Weights of a small GPT-style language model, trained from scratch on English Wikipedia.
Size: 9 layers, width 768, vocabulary 32768, 115M parameters.
Architecture: learned positions, no biases in attention or MLP, normalized queries and keys.
Each number is 500 + 40 x the weight over its row's rms, rounded and kept within 0 to 999. Layers, rows and columns count from 0. Numbers have three digits each. The size before them is the row's rms in percent of the matrix's.

# layer 2 MLP up, 2048x768, rms 0.0321, rows 645-667, columns 576-671
127:556536483457444526540506499512502433488475524489515489526529539525488507552526453496471531500483532498561444466484493519498445472552514557527526524473527516464578507471450492523431515461379514470497484514572438507469507508545451477480473527468524536498514469436467442506633502427455491526
093:521468521477442494490511444506517501524496517542461504588517455481474490515532480471489458499517515431562473427513498491548487533492507494499489477515484487450577525447511508524464450543554446546492510543507547476535529517440485517454481530486514501523452521494458553550518494459535561472
108:414501454456528475626556545497569451537491447480526482478488525439507560528502393440525462507450543540504533487475511501455473552493467497452431484456516505509516448445483462518557539513528497465447525464514515465462477525597466414477467510556519496506523549451533519442550448545452512511
089:511463521562516472568496511535491476473494512448573517563411470453541575510468434579417498452520469520495505541525492516574493551510444511502482548523449414464438474450577531502471539441488457534493442511383496513513490551539500520479473510491515551509487433553529452566471575519556449567
078:499552504412537485533497505522480483495512474452511460541449457587526557460573582547495487517539444571467494467483478565473519517438466523509473473461493541485525486494481498565509548447431466451507473483436465443536519478536519448553509533472502536487549485512457535529511542465510438534
119:454522501523530511408547535575445595472479529485497476531458538469472522548503546470507551493527532530537430496403468499461545523528474475513548545518475493530485460484490476483439581476464496525499465542454426490457560540465526510511445430528428549453431460480490543456490495443484485494
092:472497536549428473503528455452475503481541482560454529550502530526512490443524447468477458542496513512503515462483510497560575518489423547522404564507516414502521517518446485482437533480470610551505574517497487521510529489480535433592449562535515486545483513494446423467529524500519561449
079:547503498436532465589487521457494479517545621493484496510488535412503530499549514503580450480519519502515503503511424530532533541516507545523431401486488508535565450536517555494581552542508449508516515560529575444508466473506441494536508538503516562516507484503594474551450505485614573438
106:488474563514463470523419510507456480513495494481497487497458559424526519527488448489452535488559510483475453518431524476480418563430468495472469499501500502545486479566503518528540482546452524468482476600508572508528501504545492606558485498484554545450521493483481578493533446518568590573
103:531488403483482558524506454469480502535488466493521545457547510524491506516513551540474493473520496576471471510466543537511486481424505462451503500536527516504505509500480499497526473471505445455501531528448502518486532500503450541503512493507525630518509504481443500417485491549454526534
121:474498520562528543549481512536438450478481521590501442479402551465520494519574452473443499535524461446485493493606525436542524455510472521559501507392546391441568456475474500552492568488467420485496493528460535507535450441484511459487474573456484473510488511488482501462497554495478506526
108:489564527490542490494548480512483511455514529507488538481472444469541535549510518531493430503444521471533449478478464563536408548482472433565491481472462500511449533537491569515512490585500471462537452516485546474503548510509460477511522504544553510461551506499529501572454468484519489514
131:479500480510510589419561495470462483482599485522486503440475501498523484514491548500503529545534474452503467477519494463525524449487398509532462532423482511516476473473529516432418409476444433505531524519484442539557466401512440510420557493546535485514514523586488530517534533571533477538
102:483456470568450605475444530632430519510532527518519570487492457493539444463430448521549481611558477435591487550505435537559490530562508479523550492500465504475501590551484434463538531522486525494491534502473519503519485520556495378469507494573494505532512468485531511445507487479472483549
119:461542539430481553524537404498507490502495516490542526395505504452497511548523465485525472418562486506558484570526482486448506486421530486552462510476556541533485521507452496489493479444482486522498527566512489522500444470538510520452529590520480574537526432551425511495542511544461501495
097:520545479488516525482523483529580494454500515510554532475506491476493502488442452462422401500466511526491437491569487486573537490548521465547541527551501452521575526470525469497539476535417570496534546506478536492490457438457510611538541456524486424442443459431463579450494468483513494502
143:519496528530396551495502531461495515495550502589488477412552483366537482510508575569466510545524473562453495549510530497493563487508526498449529460529416548460454466495565485476526449514497486549575529510504527473514535572481539537462482420484541542537480514529538518604538482499604498573
096:474545448508557587522520481490508434500506438443526528510573570549504448549556528583525558465500559559499439517503505500548490500543554489499427448544486519465550488531469500405510446506515457595518576447476518510486511460443538465523433545512505489546499509423561510514541488546492494503
111:435532441572488450440452488587490465439559486522535456555461489514501499500523425497546452504500553531518430498441503524506570454504507511585501543507499566544541438551478445511518480530452498532525487514523477471476566440531532500534490547410492489527453512495605485613491493509518472466
112:549437522452506505470529574538436521566534508527465492555504514454493469561572487508509479492506461500467484502506443437544505463452485526439501425536511546556449486502532548521516523505395480477540474471520526542453542441446525474440426459491530470473561522584484496483521581429580505574
128:473516496468498615487484522501491487454510529510462501518487453386434481557492551501473521486520478573489480507486518478494438513435573496497505536471489511506506489520482514497478481562545478499542484548533497496532531484524492518477438528477545552504469442533529534605545494444443497511
071:556477586504510508569435529416482501482480508474483526511492512493494395473461426435542486516571520556518503514487547507494493552449464440447570490567531538429451529483459520593370554506476463427506497462567503496561557518556423448492486475452542407473518584512527493520556448499406496540
089:541486544589478493562479546592475462444503516450493474455578555541552476493522519557480446542507446536519447488487527531520441486524486507483498476524500541440546499501493558483541513581417564465500462465442482436465554525466518510517435490519480463518489401442462525566517467502513449485
# layer 2 MLP down (transposed), 2048x768, rms 0.0321, rows 645-667, columns 576-671
115:542536515571458510467439440479533450512448491475522491516582506462559602512497574535498466492525519532428505460462444473506537463479485501541480572513504547483500529517438537445504475489450454428510540458532508494461480445551566526474546542501480460496539464503464471546503496494434496526
107:504532496476503482531493484478514518495548544458449474499509501519483554478547498511499506472501504463497522467419533588522494522504490490513558497552463536465517563403501518461419531449555472458473555458477612551504441578415385488481529466458518461518469495443433583544494609449483526483
100:490420530477511477495534475543482465547469472499532522451457534497560479547476450533543445478414536438521497565501523483566468535520479495475459408430609495510536475517488455501518546537467557527497472511523558531451467465495527512466467507546597564417505493486524550540468472486576480511
088:445492561496455485503443538532549555565490504435560437523518536514496515480517556487520515507579510522470548501511466442485437446510537478497483428512500501483443479474485496585445526454464477488540490533508468552554480458591494480476483465450445529561534520470513518397491506504553525527
086:566603529441504465514574505569537468531477521512458466594464527551484428492433532554426473540549484509505492465513533577495534491471437440544513454515518450526493498480527489545503469488485467443484428554432513413493457559509518450484500544373502551508526525459519527501478497515513496536
116:583501504612394511543479511441485467470525482515452497462463497511504496493529477476507463505518536489423470512445501552507511493554533497576469471490471482446526531491534522523450489524484584522527436488514529482451493535518533582513536539483550547479542454452510555503480480482441538462
094:527445460496431474515526471464469519518472530474487533493518516487560540411475518511499494510455452502467495530508555482489512532479492539483502452477455531484478489463579538421497475448538449449500487529564556450484508580493491492512498516522470552522484465503453532494600486532414490479
089:519458467527509477520537506405537496430504465492483584521506536433431472494563549487490499505555498523513563506507600551485505466483524477489563497499430532537445515467542520518518500536494486405494508566550532499500566534495517529523521478463465533456482510532482468451427518549516514557
103:512456434430518474490572519545531471559542530443470497500518467534486424429494536485507486513492549571544525497490508493514494412541465530527479507586507458502496441516464586487518522500538476454528512424487450453511498573503518411506524527484430463573479477499530470527556505477483517450
104:504515499516472495537447575451514491495565493540479520447490546470502510527555459476475540509465481523474548548478571518594512521472524504515472606492541535512482489441456482520529468555451490532476544549493459501461489539516440520536463525502496472506529467542518506575516476555566456549
110:536510491491493530463547574521511460520536496559522493451495428442542521410544464460525472502486547508428440544542526511501539579556475512423518478443530479427524400482577584523526534469496480455472462484550492530477424553459513530452529541488482504478409518543487522470527516526548465487
101:491545436564484559498538523527499516504478498455520506511561522518519442471518438486479538537426514532570490509535429519529508438471483489502420524515520486557500511497445526490516511478530491499465429612453453453470498549505555407434486505435484511494512491466446481464527496461482516500
112:521438518526547489468490505557501541581498503492508468503522414514462476533460570404458441531494523508488549506470477458452460447551450456554475509474506461549537528487515558491525547437448492461423554395502557509495551449514446474472432526539499552497441479585539484535524539486480437494
105:476452465553589499525456511467512435507499418503492466499614536459521521480506475481541460496489541572535519519520564504578540526521470533497502553427413472470518492530449505447513489495453448503442561537458475503549456533505488490481505463463460540511487414422415480560541532508478538555
113:535468567520502465529407491548491467462430456474510450544445533518538475501550524503469477542484468438542511486541567445507597511581499504483482436454512494575499494557459498510483568510453500430531492431487514557439491545541490510444485487466519525533475482456487567498482476506494483540
102:465471456512577452538509539509494547474470501512516496505513486433514508434487557608396487486470478507552435521442513530485476451498533487521486496479471540525584437440472524470399555517559428530458490457435483481445576452468477465484530452427459533567523521450458441589481549468457521513
130:534480473519451502507490549513486515493541506544433496451519517490516541487514574523521471492477526474520475443639514535429544472518492513408544503496492512549481438517514531537565566462453459516540535465517441447470475559493529514528495548485437546536460567442476528511404501540625535535
098:400528487465531440533482556487530517524513432472479478488541509475617474549415511503477434489487532490449479497500542582551512462450525445436491453502499497472545512518542510470451471530432445530483524512471533559496427501521505508526504528493445479583451524469533500439475506517538482520
108:496456555480549526534549536477497528535449502496466484491584475479486470505489504574477521497461461472516550503517477473471449562471466526545488451472497475465483593463535461503466523449560548451480541465473519508550475502461472492491489420501514512472540502510441521448467454442513497561
111:488515495467514518459535515446466513483494540539516503528552510517461477485511504532492484497461459449485547512516487454496515430492431543462459399430626416445476487426512526490520519496486527471539522444440471429514480502510510481472527497476474504516472483511520439511481544546608453539
105:516552501492447442506480545494489505481485558540523511530454503431537523468519418523485522512550520490511535470500467488482541532496467496527492522525517547516503610506507507469538524546567508518498505363478385459414481501467481522547579467446471547490529519535452489478503491521468606553
085:544472512503488529511409537481564492469499426507528467451534491466471503507498521507470476472517499520600552512465516483503547530488475444465548502458423584467537501518471476486409493448534518510522453447484538512513519521497443565526492500542504507457569548527550527517553554489531445494
088:492485490540540477440512474496486524469470464535530443515508568571525516530449468478457550561514526591491435493490514589559430535552521471458480457526455494518605444541531491515533496579485441501470492454475514430478523541484537456501466447568491506415456515460484465554456507519472440517
# layer 2 MLP gate, 2048x768, rms 0.0321, rows 646-667, columns 576-671
102:457511508505540495473513503474511495524492538523510486421492505493540540528444508512540498485507468563393478561476529481489528435529492510499515475500498551530426509535499475514528492508454546473549494508509439541447466517552549482596481481556518479509528504499544481472469488535495474534
098:489488520536526487541528540508531538542460406533452582486542555400504484555533527473506489507576489461466511442527492511553500487497483416509474477467492479472519442577495468465515566529517489467518499397520500544467471476539524464508469519494470619428530577466491508446494541446481475534
088:501484492513437498476479462526505487497496531528545508496466431521464448555513530449508414521552589519467566503532516573523449532527526503476451496487561520528476461455447502556511491535539501446514456490474544473496453545443460589463456519522491564565512521514565546566538497437455514524
078:550519593409460558557510546431438454489577438553520561476527453510546484579457493435424475491440488490471494489448516496462473460434529588551517552484472516524492491554559472541415509458539488505543584498510489550532484514506509478449500486504499588531476453517528486556469487429473487512
119:541409532472482526496431454413594437538473481489485542505528486493494614408494420514521436446497553450456526540499541545501523490512573499478500474497490425481600488528504563500475455483565535433490519478507567471571451510459401498517501531484556428552501566436499532520490433558473502477
097:517494458416558480504501551556504456538484516466532493481507485495505564529538550517509555520478521486498481565529488453484531460489547483485572430481443556513454554461573522508564481449525411408503461516532555479446490530533471528516558538501480541456461563485479528455505523522465473549
078:532440482422504468546433473516508438483500591556495502452508550507522422555456533491426520565497438455519463533450444493525563513562524571474496441477525517513551492525429511523492461506486513494499496504482568526571534481510497544489492505535478514487539473440517394475449546471462561494
119:499535431476531469467600488479550474512516492496495494480528444568467436474512559488553509519434480514542542505566486525491537419570506517542511502526485492465531497480498515490461481472529496547506536419480451469521507505463522418431516522519484422580468482512528409542485578464440464466
113:433542501540523518534466573553477462514481516514509509465458568513480548553571505546446496506373589534430575489497581490579532501494495512460526537497491572609516496394445454591564504516487526506485538500435463476482542537410450484548431492470527464485536438525510488530502538505528524518
119:422450537557494504485558562512442486514522501538515535418454537465580445444531468485496519507525487450457483534558488479520483544495438497511512492487441449442480433506524463490526485506448520470502520474491499488482462551499514493430511492545521503502479543511466523514567483486451452534
104:506464449432460520538476497431518498475541507520592488588476601504573499424491544450496428484479503503533421472513526509498559525467555505570509525521490503480494464504481417456532543428546477491488472447440495451430482584488537536513544563452520523515462465487606492495498480485479511516
126:520379422513497461452558548538486508533520463526498478437560478596534512544475510511562514500482528480609518507506468421469544464498531459488534466496467486494452492545494462493514498460462523539543535509476497490520465520468496495494508470434443482476452457550637493570517567491490484461
107:506443472504479584494482523579471497537569517512513559507467472495453428459512443474516512573492440430530499535452491506523508542563519460522495521547466554561506553505476452509511533507485536536479531487504522548508502505581512419511454472559539502500449521531550459458457488501511486528
116:432511515528568538523531450454555458480453468550492469454494527446488549530485519489546508406498496584574473526426454493497502509453495476498439433421497433494508448489539523495528436451465497538443490489457449504500460507469514513503570577492543475502530440452495470467462471524434488499
107:467454477487516471494486519439438603492489501506484445525501483514493464532563566553590572447548494499543519552434518525493464482462470562453481504494502535488488445487457519449454504450573439450481466516502516466512574549513526413419490527457486558572557529558512425522503534536486525483
145:537515505498487553501480511495512521476476490527504495343649511422520502511466554549535514518494476551464441535530546499474552553459541553453499468636423442510498521526490484491546458482487394485527550512517456496528513538473527557526512437532527558530493541465493520472469461495466522524
101:494465571515477397516477549534459493587452537533475507497473464467501495537507487425443482489552470376506512498534553550453491498491431501524508570478475517500547544558537439598503512473554590525456459522518527514499519503553426550514527523493521454451479466476448490539481538403536494458
112:453523425617494472496493465505507471466548492530516485539403511576522475548522474537594512519543486546532430543433516512503579454481526496538508550552459553483531450530486491516458505513490471582527496535480490497520535498494512489561494579459408509512474496473559517555491490552469495480
108:504527424559468453487564478505532465438480496538535501471546528468445577444507476558451575491471532461540566552430504519459499489490471466483493557534450454496545463589519451432493482495522515504469579491510508444478456474530494541470532541477510454497381514471517467450510483437498507471
128:457483594449498502454506549509469529541526554522469502595540558509550495521499468461494533471554535490519454535510452506491480476498498493475417519492454494510543490456461556562495487505451506490469549474496504522475512502551496549479520601490540564466507466476514419551524470462448531478
070:389384415513502441470553478505509475587459524566559516518572549548475555515505532477556540530532487418441484531532513499548538485489546486566439479555473504503477478491562467479529444550465495494542441439470485503538568511481573522465458451552455540470503464479501448427511468512505503490
083:456419541555524456510452536512485472538520451481548493415522511581517496527548526492536481487470519517465484547499452492496497512624573472481452442497493576472502557492541453484507554494502532512498448499529503443462553523501533458477490505561488506516453499487512495536478511488435503515